From a checkpoint of a small transformer trained on Wikipedia.
Architecture: LayerNorm before each block, learned positions, biases, tied embeddings.
Each number is 500 + 40 x the weight over its row's rms, rounded and kept within 0 to 999. Layers, rows and columns count from 0. Numbers have three digits each. The size before them is the row's rms in percent of the matrix's.

# q: layer 5 attention query, 256x256, rms 0.0398, rows 50-63, columns 192-255
# k: layer 5 attention key, 256x256, rms 0.0389, rows 50-63, columns 192-255
# v: layer 5 attention value, 256x256, rms 0.0279, rows 0-32, columns 192-255
# o: layer 5 attention output (transposed), 256x256, rms 0.0447, rows 0-31, columns 192-255
q50 079:509479510529559491496472547530462513586495467490548497506502554533534464544476460577444461490535497576472535481465416509507441426443586586449495470513504508443520448494547513502489514466509457
k50 081:489479497522523478546542525528456523483412546479474510598467492515620546476538500479515499493548503540516513565502463498508504511509541526480570494519462446511484518501443564515455523562609469
q51 083:427538508501519439557471478458526545482500505484595462510521492490497481476543541515456525473519519492494505458465580446507508425526494467524582546439498492460371470562519436462494466542570450
k51 084:508439489468539487515469505500433520510523533571484478554463543511500483489526476467539516469485472464431554471467509529507480489501465416530506489514528532499574496366520500513479479504547452
q52 082:538491474469526454480513500474479506534502498498447471427443409510480454494482490489474509548419485433509422553495496396460411471505530476456564600473501461485478487493472451473549544495489498
k52 085:505509515537525496484495473530537489522541515373451486401466482532431452469474554521465526504488503423548503519481508478504462498535515504533492468515543491495469505436489446510521438538486472
q53 087:483516454517486511517493524557450560582540460580461539514500511478474495425599456522517463442445496508481493460492511595450453530484487447442386417535506494566547411531456533500500468494533515
k53 085:492531545511482467464446487481507531549479506451471501510537601554483502552484534491468513487455472557471489565546520544534488387460538536518425543522486514416493544496503540489494444476545479
q54 079:498473480515466439467487472512447419504527598477562440460485549532484504483420467521479454501528593549560551534457467505456547488475555514480542522566535454579471476420479476483553482468539439
k54 088:452488507486555501503548433567599561484582567532504464542500536504468506536535522521516436507443497528486531494458439461456515522484472474440470486582475460529432534422464491551571518471525492
q55 083:507562472496524584494401558492577521482523500526616520554452460432550446465511470430489495492477522502484492522413505493497491526516568513534522500476522530458467494439515512570441482487500500
k55 088:534577573455506529508501515401575515504491548478541486476448509507500447468450527470480490496526480478510525520419506437507516502473479522512507527568493466475466473489486472510451481509470425
q56 085:489525537500487501536532454547483518550481466489509530604452472525470459511535429460499441508457539529458533439509499575456518484456504599529447406521523499503542508447517491544444555519448488
k56 090:431509433534540405537511461512456532533500452444464516574475454548465468481489487562518467537530507474423501503466496515471549476550481572450473555486468469501468584505536484451500492559531494
q57 079:536552482542401514503410447545428467536533485452503520475468534481473451489508504508479576453553502442547475551528436503491543481475479577543420543497471523509548503474504557536549527543588548
k57 080:480458466569453506484503482537462567505472452519451523511486568495568538503527562518518483476522508468537504500482444462505561485515428466498445594501446420642479490436510531486499459486501482
q58 085:504490441510561459554517564494482491493524492537435452485534504414556436462522519422460502453423503510477446439483541476511500576514519435463491554462539455577516463538517514508528467437484506
k58 087:568553504446517513503551452477485513507519550499445451538486478513430434458573480484501509521420543485483496456470526437567469455502483503540471528490510419476513409607478536374467519519522494
q59 076:463551539526523453489502483505463535442453517572561455519540515516500549522475586468501483481492514513464525501502463471501511447520486574562437483465537583430487501485466521452483507431482475
k59 083:504523574555472505502488523517497511532450476538510490467407550517524508496451563506388525466515368449458503509508432382488467495551486549481427501507433573493486530437406524484521508458472519
q60 086:407524435488504552508528506503507436474505528475493504517493444496543486507538512488416485496536491464474451485512489519492543545525474545467527482603488528505479465511446477502492454562485499
k60 088:502510533523444528510588603473506460545491483508498459529569477498499560471532518439437473443545470481489456516540541502442544522497464492485506490529500505483435479502498494429431422553560465
q61 086:553553475359518490492490470497460464553432533500511551475564410548512572530494509530515483525486469498447509519499459549452521525559456460426487471604516442506492473454488553533468468486520452
k61 088:519489511448522418547477460498483565655480597515530515511544491537493566489486533460506547549557543509467500465441487528492515500400530459481494541497442461520493443494416506564528497435538496
q62 084:473531483496489441533460509423479497510536543509488543486514562489466457479487545444523498470492562501443545465471483470492451473402487476512544580544490443506549476483435505512451517485493499
k62 093:506478499532460537470520538550455537526571571526491513508463504415459497529554492511479513542520496437475491477510533373483507508519543481485559520523463564530511511518480504478511458543494444
q63 080:524541412538545489540454514491423504494518560492423481374530489465509485458562520450503517467495482474520465494427545525466569462484598552455530459470470483534515488531497478498555445473516513
k63 086:519448554512575526490541494464496513459449653474525476442485476496468514499477594494550515436577499504488468476451505483533557474541569522547464484528502468428485534508563497463543458483483557
v0 099:508559462496498520502558549528537492488386466540439516489507493498518532504553512441468514522474519567521503464456515511458444556451468521479518514534510479483550529541505501505560529408464494
o0 084:510497468507483463551476485517513504546630511475503471492506440549490503456475474550471536519518476395463470570490535492448612466487490541513499471464520613486517468501481442545511487585524512
v1 097:497502508583548532460496554572490499434570471489487488477488481502500565473415525482525489578423490473552576445471488479517461541505532499554443463547471491487514554498491516502463516541542465
o1 086:468511444535478522526565488462411522582401463625489556492473546469412505488587476472403502441520480501516469490467439507476591417427548545484539494441538470534450511502472491507560444463480539
v2 102:498518620522470505503561515529527530467437447567505513606465481515467496546526594519482462514558459448473524480550502452516496535509566505513469547527507513531549535500506399483534446519516437
o2 087:433509438499488442500468515513541470537618516461529530513459433535488514475453427498479539539534518515517469555470568468514463495472463500507484522544511468458530517535480520512491479541506526
v3 101:506477509474550469546523466480503433474471517425521480502542467498478544507477498530441508460465499467491500519479566518493448516519489490527517490444532487540526539506471441479533549429502512
o3 080:502365450537495527498447500534477563492519534494497544508537503531488448428560514535569492483484511496516556484488503468551504552499457441470544476586513478469470466469535572526495463521482500
v4 095:501459526541496561455532536526521421468497436423508544458533463564504459531522457399529500569497445489505451476547556582522519521462494447450496403477448490594528539452505491449453524525497544
o4 081:503524494463452367433530517481469526508586537584557487532510520487474561477512484575462481400516528572555495550510543467525481440528499571574460541482503542461512482529479482511509530468492477
v5 099:457413535494488497530485544494473518469500530509481388445498505542462486501469444511493602437519498565516502426487550459350457450534520531533534377484496517541462525435551489484571446531517529
o5 082:538566462551482540505533496530522465496502507506523523556454526476428520523461509485487491487481511468531512511490526538522493470493531505487480514546464524503523432465445454486419587487556441
v6 099:418471466525485542529453527506478520484517520517431469549469443515550446475528437473504440523481440447502451514462399462508420465480441547488433443523525585430508451474460464504484509528504468
o6 088:556546547493461427434556469473482477507498538484474456494464532470463596538496578532446528404503557506453562461543571468472499470463542490515526555503494389512542499557553474508489482487519516
v7 095:419486480549469598484487472523529462497501509419495528447453532571502480570525557520556482450512571573526449498505501495515470510494460460465520448480507503432509576501509486572521464473508444
o7 085:528443507450603507514529567510460552512489509526512513483580526446489465472539422428493494476469486504442525526554506490458540556502580485502505457480514503498530473492469525475539493536474556
v8 091:518481498510479505485502467526570441541571546512399555527473491509551534537490457558531513532547558490503506445535430575507500443517563475521530459466524514483470425510456497505522489486517424
o8 087:522537491519513521522463524517459619461472484550489554501539545457534460498536507456539486492485541496505499503496539459417408563522543540495522499567506437509489491527488489486461493477461536
v9 096:463399496515529454498514461538482472540465550457516541498521507552509536445497477520441524528486468506506524537463503487518449528565550512494501509506462470480485497443577487442519547458516484
o9 078:493568525454438537450447519518491542441475410516528510449552448534472498540575492466508496404556459502552503477517574531516534482484448511475467467460517528558544471490479468529495532421524475
v10 104:491610499445481532506539512476477489534486559563512450482433598433536576495507500498519478437475493521480533479476470458392486451579452496541447539490462475520509522460554462374469481572451517
o10 097:511489527559464523490395499497515491447477451470460513528486442547478460438485459501474497579460512457538490529489464593591477487474494498526486454485511487423499458654490470558508619464527477
v11 093:497509497547478481528545568497490483441451458475511474502518511488537501487434478566495502571465475546521493494444436450489556486431528451486506557509460515406508478521564525579511543498470432
o11 085:495483491544485531558487525463452493516499499473483533482498481467508503530496519453508506446530580476483546442547523493475468543583490576470541479554538467589413520464414508481483431477442523
v12 096:482490503469459522459573535504552496533519516494450493458502586454535566436507473560425482496546446427480512499504533556500487520552493527490507515479436533558560421495517442510526518497539552
o12 079:536468512509563498564431456545509489437494518532478499515475445568452460541457459521583463544438540533535512493508415484499495562486545488459515569571536486441458501491522481443509453505491400
v13 096:495554572534576532517553506523402532480537493487521496503460518550531461539511532516398473512466466461506496529511521480497495479450546468411480468472521495497521499398457424501571538526490475
o13 077:565510530441465504505483522461541512508476548535503483514579520507567565509494542469582520433501498584464499511548512513496552543506453532478503520519542510447500496498545512553414436427547479
v14 098:433437440498523496475486508527466509612509418471491534505476475482491560493468426492543510416428484569479549421484430573529479488466481529594458466497439504432488495475487487470547522459533461
o14 083:521547573490481505464477482509461520411479620531543513474454571466523433503549515482434494476582523464494533506529542469518476561487548527438528470468500459524510463524487502530477510522482515
v15 094:457559518522493470447517535522584453496545518486477435532548470471522541540453528558486521522429566552446549580488493484480524461497410568511514430510521488504522494518504524506538543499529519
o15 087:502475448534501494579548449500462576472555517486486524467446490524480454475505518509485574436533530487542472474513466474536482527491514476541470473558528502508449490577464481488469496538513514
v16 096:478572505492539477541529504428458521511531520574586468465490542515509488511532572508408467565499484538599522563459511538543458531467432508464516577474572455535533582517484521447527554571525491
o16 082:522450475410543479474427553539515397429431483421426481529482459504472531526507419471490507503476482499395486505472479490442545451456479555518538427511514497463536415446498409513474423464482465
v17 101:457481497529511496497510574500536515530491446476439547580454498504454556513453485431511483472511502564503505608554541510412490513550487477548543504439451469521542527556531586471536452496543495
o17 088:491465444463502509497467407504504444497550537537559466491511522498532512486538563562488512514503494401570522385414535515611472524518483528545451515486527478467460492516506445472492526502464471
v18 098:523513530457544445533547526549457472533509456517448508468498512452537513533488488461515507462563454447493469509479459490425505453534550449443529454454439545590494448547506459511530542505439496
o18 087:530537411549457529491510463512548495482478460446464484460530449569507423442511508508438471544478528445532496496501509558488467544472481513548512573512496462472443463500482480536588515510553550
v19 098:471495546486469457525485436440572529505522560442454469478519521426485448523492515496504476455449543490455434475530482520482507506505484545525470570563536529574542588488491444493521520532524494
o19 082:519530529468525618447452548500461504457501512501480486507446546502519490513449425486438493515531553520519554499498529431474495473492543559471507502462509457422493422580536545474462512489475452
v20 092:543464513483498543483537486497464496533473473479491557503549457437508444479541526488476500491401486467557480481484445505553504497445488513567590513510499487445491487458564519554504508475490534
o20 085:486541518520534414484489466468507396503465507532509514439452504562487560530479472491563470465495458526443510490552494434437536471560549466447421526486532502516578504511474536450462523528544447
v21 096:537468457459551477614521519520551477419488561480541492555445487438466463470478506579541535542532494486529466574526484495486461511462572472496517441467502459429568500497503504505456528478501465
o21 077:502508524523441507521409476524459523527549483451494489443573489550502491491513547454436481459489523541484616448558552542467543534524500531522520438540458471540455549461514532510500518448555459
v22 096:527609564541527517433540475505536472482526521527512564488530554476445504581440451430486473490555544434503569528461529550508496435478472491507505514481461446442537470422516461508491442483455504
o22 093:449452491508438521572465484592458560462490475533496445520525469499549482495473434580534511543511479553565434517493498503507476494570565484527489441526535545569471499577519419416481591495583448
v23 098:513504492580536484449486578536475504490442418446528462508517543473445471433417502502438537528609480498524499494551520447546533496481520468518559493457507492484450575530484501492487433485440538
o23 081:545544503461458412503522467462512486522529503514504570552517431560536510546540492493476549439415539489465480483402488580474558453514417522475447495508480556543592451499485473536486556543574544
v24 101:506501494440475519496499557475544506488491542541544492456535436562483517508452549536557504487491505465519452486527534507479573518573551563456490535470531519560518546536443458479442418536492497
o24 095:532523467505478510596505488509513523475567410467455449456484506474515546454483551566514449541436452482465522495462451523446493509438450454530452432574468498476526508528492552524591595451484479
v25 102:537427541481493434505504530453489473454515510545465506399451503513519478442507502523528554514574471591480470536588463483535515545520492442516551442485508532501509509541482505552527515529521571
o25 084:494593489541500527487439451444509509523517432474503485539467511455454531459541521458505450505478476390536503496429516497445531504459563571478447532452506520557512502505504530480475481455463469
v26 102:504515490508534571533507525515530517495455555440479501554497546558500473521539509471450474423590614500479457465542401555440564434516506476625533456583485536530487486477503473461542521515516562
o26 086:471555527474514496461525507504439461525470514612454498482541510458515526536543551452541567568366450484555526498478529450527410527540537551409466572504578530469514432481529466470472518456473434
v27 097:536477517507425457533550495515567448485518511537474467518529539463528495486456471506490462560527499413520495496499396527461519514453436483495450480469428507483488375538437444447525528514506525
o27 081:472543524573513507471464515426484471436497488467493542463413492477479529511523564467455500464445525522457491557502566557511470465532526502483549510433497501481523573486553453554505499566496523
v28 095:528531447494523387441538532503511529497493469528501543426491481529486459517549532460442539510453564498520507522534424422473453458535455528530543584492464500503496514502563511515520505476509516
o28 080:501505578501506547542506507457509503482541513435475482506460527503524496462439525461501576473479478435492525425418597512536514494512530511511466403519482487510495501551494515499509516491580441
v29 100:466574463527501514597538470420533489536510509452460479584445486457450540522446469484531585449516520394499518477482518499428480567509513469499528504479408513511492529514542489488509476544533486
o29 082:522482481500518495499428505573491502491532502441510543461451454535543503517480532593454459511472517591506449474537435552532480465502440538530481503584471383476509498493489525472438453423435507
v30 103:546459499534498484515577448542499486523468540509569515538409448416438469484462462467495492488483556520520582504499548444523483468469475535483482488484555551480480499493425474527534510480452569
o30 091:489482459503542484504457509515480447449538468516452511470577501582567511443571588504503544460561497499494448475482511525449517593561485422530443511544489458512494464497528582514523472548511463
v31 099:453538560407505497457481476528493456522603463552475471533468528490493483473512521528500545505505471480442527513407457471486470530538494464468540525484460467452586535492458414524482545541518592
o31 088:482462506512497484558510480485475515505390482446533508561512474512537502507426501468528534561493468440475498568566487498535526465429504560520445486472568555546437489486533487478506426466460489
v32 102:439553514481477479428557512508470438520536505497469562578511482440526569458513530443575543498477533527514485497562473470496557496475499490436534452506537479550524473583505539546474546538525550